From a checkpoint of a small transformer trained on Wikipedia: vocabulary 2048, normalized queries and keys.
Each number is 128 + 24 x the weight over its row's rms, rounded and kept within 0 to 255. Layers, rows and columns count from 0. Numbers have three digits each. The size before them is the row's rms in percent of the matrix's.

# layer 6 attention query, 128x128, rms 0.131, rows 0-50, columns 0-127
005:093119167096138163147164124116131153081123134124142126138145189085117108094097137157123124148102086111101125076113110121106130140121135117128130146130116162107105164146138124108113126116140130134146109135140107138106160103108109157083108131153123141161138155126162118118076145155111070163106141143153122117106124108130137098124135110157144145096062135102089120075152121097111081124146
009:132124168081131143118121101133084089173112135141162126164137143133110111120159124128123123117159140150101148104132091106160116107115163161137124114078139123105163082138138112138138148092150117112129113157114106129087107140159174146181142121132057137118112147159126151161120139141117133152125070153155135099111091136128136128115107105138106185086139109134117116140112162133139162104108
031:136085156088140135143130116142125100111132149112143136158137121162111103125147144126108174095152155128137130120156102107163150085132159133104138104095132152099166074111104099138153109130101119122129098104082088095131114120154152106163148122125084114144142129139125166163111112162124147149119103134145163084114075113106105137146115117141065171125152122115133137164090159137128136096103
009:111176107115071124128138134145144119122163147124115116145140113129174145140153115158146118145138157100124090123121155123118106179156092133128151112162104120161065104100134163142180138120146143125146143121147117161131159150130120074100137161163146124125112117113159109086094119092098096108121089117144125108129155148155153119091162167128154080098104097137162124101128118134113114123143
019:159058139139154087153137110128128123147120153117134134137096133145082092128120149129124161098110120122121122122142107130114147088129177139120102137090129125083175116090122086134133116107060121099122113123082109086127108133156142110167167139131135129154132163149122139173137132150127107133120098128143159114127095153122123134157121125100077138160153117132163104176092171137123114110107
055:134078153096150136142135114140126097107139148115134126171136112165105110117147154118120167104132151141125135117158094125159142103130148135105128101079135139098163078097104093134153109124109131126125099118086089096122115128143148108167157126130075106136132121142127163182126107159129144161118109145149171081109082115094106122148117117134074177115144116126140132175095151145127133103121
037:121109158093146154146126109156135093089136154130123142170150109146099120108151170134124149125124158151128146110153126113154136125125145133100121092091130142101141076090114121134167119124134128155136082133085099109130150117119144103134149136142073088119091111145135178167114111147125155185129117147141168071122095115108110102138100108141093182092127109118124125166124150165125144110127
050:107196109134117123102118139112129157146128118145121108090119130103151142140105115140141080162125120108134131133120164131111095162118103132161144154174134120148090169156156170121104139137159127135135140134175176158112142119128105134092114119122161140110135125108120097082135134096135105092140147114115090170146157131177149121088139130132184085124110149118116133066155103117111132162149
037:126154147139145159126125136130147143084145094166100135134145137122107159102114182138119079165124133159129163118156162139147099139116086129133133139138133121130099122117146160135150147110178121137115111170131136140100158111096115119072105131151100093122064072097107144126114136130121121193124138150118122111135172109135132104086105104107130160088105132107091133125145103138100146109158
040:122182125106119103095117133114130153159133132111144097097094120098154139146091098123147091155132123116131149147133160123090090153110115123140165129153152110145095161154158165114106130124170122148142131117162161154102124114104109133109112109117170131116143147111124109080127139099144098085152136105128092169162134119179132124086141126138189088145115149120096141081147128119103116172122
042:106161119167083119137104126103138153156124117102125119123110134115132164141127107121145108122113119087173097146109122106052122132128136132164150139147117129157135173152136121133092112122111136157111151125161145149090127140155139159128117076121188180119152166107118118102143134085122134073139124120110115152127143131139150127119162132152168075151135160149147139082161115122105085134134
043:139133132157150174151147154159146117082136105184101165134159140146107117128123183165099110150100127173123139116097152158157129113125100154158082151158104112140131124118122144133140163128136104120117108158099146131131153134125106120080111163149095137146073089136122142139124130149157149161115124126121134128115176117142160115133120115070104149115157119128120099161131115120143165072157
051:094140095185109134150106094103141155144131094143121133098131155118139159118125135157154075157114121119167103134112132129097119152120097147187140150173104133147133157142160134154097137118127098137120119139131159127127145148145104152136131102118157177112145156118124142073152138080116107107133156143124121144109175142127161123147162119143161092125104112134152133061176108107127092138133
060:135166166161114169153125177151175100107164102147099149148144151134108154143128182123094121165107132154129168108123158147141128116121120155158112157132099121136128106140141167125121141115152114139099107182116133117089147110124120136067101161129091121126088092109097160150096125134150152152114139137092103110112155105130157098104127116076132130116124148151116131124151110123118124071136
042:096123128140123161168130103134205150108111129183096137100133129170128141125123143166117112147138142134122123126099160132160130103107139137150090181171146168140123146121102130144088165113137112153129119169084125103138154146105098113087144111115130159082082133113154126100110113167129115152134119152119130141115152137115157125159144143131105076132108114162152128111097087098113156126131
129:118090146096141157147126093145134097096127155134131151161141109173111110133137149129109152113127139156127119117129116112158152098126151139120116094103131161111161091086102095142153107128106127121121107119093088100137113151122125123165152110139083112122121117145134163157121109155119151177110116149161183091115073138083109144156139119143055168113141091141150119167104139116130141099131
118:154135136109088146136084115105148128125154102126102079156099156115166113137155081131119118143130113133138128107121119125172150103137124130178174132117168134137115167148125170156140144119105087114105169079092144119135117124142135091155145132152138125136109088146141110139126149151095120139125175123097103138182119148124139130132165137162085129129164178176112128151115139122158136170107
123:104172126161126143124141147197150155159124131123123113130126120109097163107099106173132108142113121121110120114127138093088152131141131122168141164135119133141103143147157135116139084110102113093074142152188139151138122144141099106140108117135152143137115045178131137118108142116142113162109155112114112119173117117113122141135132096111146093122126088141165137118124135072085128111141
134:126126147134107130127121125116165128128160130152154122170134097126098120115088109111095119119134141107130150110130162145119138138131144126092124156097145081142085143134062103114116148160119190135114164102166111135202158129162145162158143156127145149102090150160142116132170127125163103125124113116097126154108114138096130132139093110124170170126156117163107145128111158104104137129174
127:148107165126134104135073129134138125148080116137081103155163147090128120111102124161115104141116152133086171127107091097123117161148170098131153146114187155121133117107103140159137116147132164141120141174136129132114117136186135147117122093128136110148140118138123147101123173128159145057155161120129151138122158146147099107134164142140123116105125145091149105077126169104141123125131
129:114129130079163138126140170163139099105145151116118161126164160116128140099115139097117126106123134151118152134117187116142130156135152178147172088150142126099079136165151150134148130158088114125145100081135144109144135142100083157112126152126168090086093125138096169156126109163134090149122139139148088139160122146157126119135126161162107103121121141133117112100168112107149104119146
131:159154141105114125126141168172164152092108151132126138131108140178157134092140111101139115135154167055115145110158102162120112087142104156112092155101134147128147112133110138110165152150140120093124141131120126123088146138126175138073157128127127100127120082081134132116131141131125114165130097101120123090089114104096133139130100153107125108087132132140134154101134174121137116169097
128:144113086147108144135164192119122133100106172170105099131165119147144116148122124100127134117104106141121120126155176092083104119127087151150112102121146116167118161118140140145141109102117150127190139145094149150156115123142118118132148129140129129174130124182170123124144125093089158105134105109162120063133124151118127100137131141173104129162143130116141115122135178104141117146168
131:123153148074135129135140066168154087135098146146162147122151130131171149136102065102128168144100102147112097146106100166173143132111122114135125164152169102120145157090122137135124133149150113113145132118111111145114138113141140161143113109124130089123123131158123117108077112115168147168124091130125096090136127120103151148118175168156146153134142120120124094123140098112100153157161
122:081109129129150118112099130132124166129137134132141098159154132153104160123162175180136077117099088139132151148137102080128102127150113115149122126114110129139121114139139122131142120127145107098089134123130148099141163119180179153153100109107139124074123101151133103098139140152137099172165134160136142062088147103090144119090116137139115146126150136102101101125160080134124119108132
129:130137091094129145132104087165102116153138187120154111103156095171135076101084136140130151129113150087140121134158094118128115136081164128077123126185139111125120137164158057129146119117137151107114157116135146116131100153147113109145114177120104145159161126186148121118146122133121139108124115115140162125144129118141092111128149130122108105121138143124107088108122146170115158126096
122:171111131111139121132129115123153139132113128112134135127114107134161157116131145101159113125097123103161113156126092087110152155118122121120135144088127157152143118113158086150123116108081091114124129122088111162125109154141096133158144123102146121145092197135126147150152106088147138160191146148133113106146167168089107119128134106111186113104153110141109143110099107195138112113088
130:112134095156160131142096139126136165115154119152106100128116132085162150139154087120137114152107142156111180068137150113154145166115114139148096135144136113115107129102145078147128142136156155117085106128137111124079107131092118150136109145128151103160172127103133109132152082168161158145100134129098145089108133181088136112117133087127124132135151153156094131129125133147149125089171
129:097116104147128108104116141171120112116101139095113123139108091157180115128114137089082118122136161169156158127132119116127116108137165130119132153113141138126131149136152172181126127147121108115072143181162157143118128108100198132096162149148095132123117153153138151119112112122162133154087137113102106179157182145122128114115084164108157111135136129124117132127096110141131144101150
120:123187133157133136121154132099132096149143159093158151133138125129153068164125148104125153147137119137115100123127151108129160115125100145167143116131151150165102118135120094150148104114126131123113111163150135095174091120153138146154127129117175143127104112066103168125126152151173135147143095148141137107123163128151079090115130090117118173120116144173105174124137140120107131080117
120:153116150134149166105135127118132125114126121127120144112145155115106068185120109121134141159114122119104154143094090133136098113144086124101123085125107132121136143106118136104115085117144115161109096155100104150129117133103158136117158189098156145106112068172130135163140124123153132105145148167153127135143115148121114122129142149095174135098066125069117126162116133170112098160115
124:122112135140119141152130081099110218110140168130126166109153150108137151136115126103124113097154135167148064126129141141138099117159073135122111123154098103142145117170155122159125113140169136108133152171116107139132124146123126111107148115124101154111105117163111191086144121146145111133122116141114141161144155136103132155154107093167139122087111153122125116159148164105156125129097
144:131097131100129155112166122131173100087152140152152134112180105139157080112092123124131123125125116113105167143117088150148177080107112135109070132112151125132121110108107124098115091129156142132092103172154128139113153194113150122155113144080127136070126107155143128141116142146105133123122133137136130129100109129109174121099158165136134120103110139127106127145110110145104187150125
091:177082098156133117123160142080098153147151114171109096123114178110139123144109148169149136117149111146164142100116115164103110160151144157153099099144098111109137155183156146106131144150103086126112105128115159138078130133152140133165097132105134129132145161147163110123169165149129139113134165124130118156107168154150162136118120106125105123106141179109138115146116147123129105151094
128:126130120142142088154111106115107173152097097117098125127065128119087157122125140180150113147130134177129124092125169089107074166162152108136147136132102116135138137146160109159138144140087112148134158100123138127135118091134099128118130135147133154185105191112097119125163133111144111124145119127135127141123121128160118139151095082114131135162126118154166149113105129120153061144137
110:093138164092126153148180150160138118079126172115117148140163108167124114102147127088110144098096144141144145120143137105159129115092117116138101110091140162125135096097124104155150094156121115100135122116142118102098130160115123136109140100125090110139128044131136133145097081136132128160121137144127163081112104094089149103144178162136107125119133109133124107148140134149163148144103
107:140111119146136083135119123100094152169098075126116112124088131087102179098145106139136124159145110169108121094097147102099093175149174090124135140153152132120123116137122104125139161119098150145139127122120143134137127102136150156125140121156138128163132207090108097101191149120153103116149111100148112136102136144168099119142100102130123159142139120139150152110101146147132105112144
112:084090147125125123152174136123130138089162130111121117124157099125115101113162135128114095118112133154140152139102124108157153113113141086139093093088179140141118084134094072130114116140100142090166072146138129072115105149103136134114127121102130116140119088103154137153161107150129138141149140151127160087103093086097154114153171154141116139114141100144129138142106092158147145129107
114:147176121119151106120093129161115105156086124105129133115104140119125169154113104151135119169129113110106078124127142132106080136166115146112168146164100103112130145146146165124155139146132090150122172127120144151123132100149129088111107135155141125118141175148103115116101173103129113124114107085126077143189142119165106148123115135130162111153089155100166117085170146126127114155131
110:131085163139150108145159123133113142124137137102085143153119129143106095138163161138119088131099116137096149081149111102142144125147160091116082112126146154145136088128124082134107136154112129117138093162129115052099084143140124114098107110127088134144133101132139133137134136149127120176146137122109144101105080068133133119126123116128075118134129087114164147172117126148165147121097
136:163184117116131129100141138129110142134101138121132138116126140136119154130147109100156160142149140093101111130137101136108100113162072153103171132143106137104140141155138155087182131121163121154118153126108144169130169123152148099142117139165101122124144112146135119100115140102130107134108110090158084157157148121160074113120100123116125123110099155065128097089168174138093135144097
093:123125113146110101113126131079091135170047094112117132111091138113131159130151149130136136120167124157143113104135155122112085153134120143106095153126151143118143119167122183098128166110123103133172148126110160170144119115144118102130152080129114095123174177092109120133180117070122119111142156115184112140121142149150131117152128117147119110119119146113157151114125145116136117146099
122:086075137128116138147148111138124132108171123153099116126121099121171103112140136132119107119102159133127177110105117138142192135095152098106095120097158130134131085112093092112103138100114163099121070148128109087134087151108130144156127132099125117130112126093163122152134121177116116135174126155109161125075088127100137134127137112121086125113151096132108139139092114153106158107112
102:148105166118136148140157153140111111121126144107134155131149110149092092102136147107098140117109104132093116146135126131134098125096140130137092106096149099132139105124092149091122086095141145095213119116084106108100158153096114111147131107090133121136147102133155134183126094129117126149140144159126171055117101125125135125153146144139116119113142169123119141194121135114151141151097
093:094117125115135134149092091116124137115154146129145143118155097121096137123097170175141121130160116174170120135114164133120105128131112166160167111152093099122109150135202123135133117170117144143112146086166134129157139130102100147167142159121128153119105125154112163105095137158102135105093123135148143116177123130110150123129149131155153174132130139194120144117131085133124086153150
133:130194124149147140105081140146101118148096142087113098146108139129126152162131104131121127125161141086125120139145135132110114150123108160126184167151077111097124140158145166115129154098156101147110173131118157166130120119130158098142106131165113109103162159125112128118107137111123117110116114099149109164157155135138090145112091114131124100142103148087143129092177180109084126135107
127:165144095140127147145081125096155141136094092144116106099063096150141159095066132152147134148119134135113107117143145128107131153144119148138132118127092098095139176146168117121152141085124143126141148086083119175171134079156100118135127146129164140148128180170111152113139128101084154127151153134143120115143128130159119123131090124112165149143133134162146120111122145106138123126163
096:099116159088128142142166136167137150110142186120133147108143108178085143073145148140130133170125135130126106128148117152143122130157123119153137099175129126129149114147147121107150123175186148108136138140129134125120145190114139127106144142107110147146096112130145148107129121123138089116093123133110116127118095101159188115139157154155129119082114154162111084131122141142134133173066
090:150147128134173104108114120122095162122088128171138141095140106129127136112107113159133149140153152107146124125131142113130117203160082149138133108125091115115137146111178105132178107119124104107112151120124116153137120113167147131138146140173147094089107104143115122105135147103106101098136130123119143144148158129116089137113105106155153153130077086089106056112150170160106134132147
062:123125138125092098120183110154143174118118088119099153127142133153180132110131105121118099170123160140130101144153122124153181148140096138135128157122122137136133134100128128168102107145135101075178137159089162128089138106129104088095146143132144155113148130127119109085141156168118111120160145111093141110076156101129130147102143127093098135104124134110154105136179129109089151111146
068:175130113116114136103156135128130147123112160106157144150145157156115115155132115114136154112137125140102080115173074142095112120120128141094112121115132124129163090087118136128145109154144127103105108163120120161099147173116048146088086113084095103139130125155111116104111114132120071147173155134138117122147153103142138102153109115144111124096130148138108117132125154131153145198110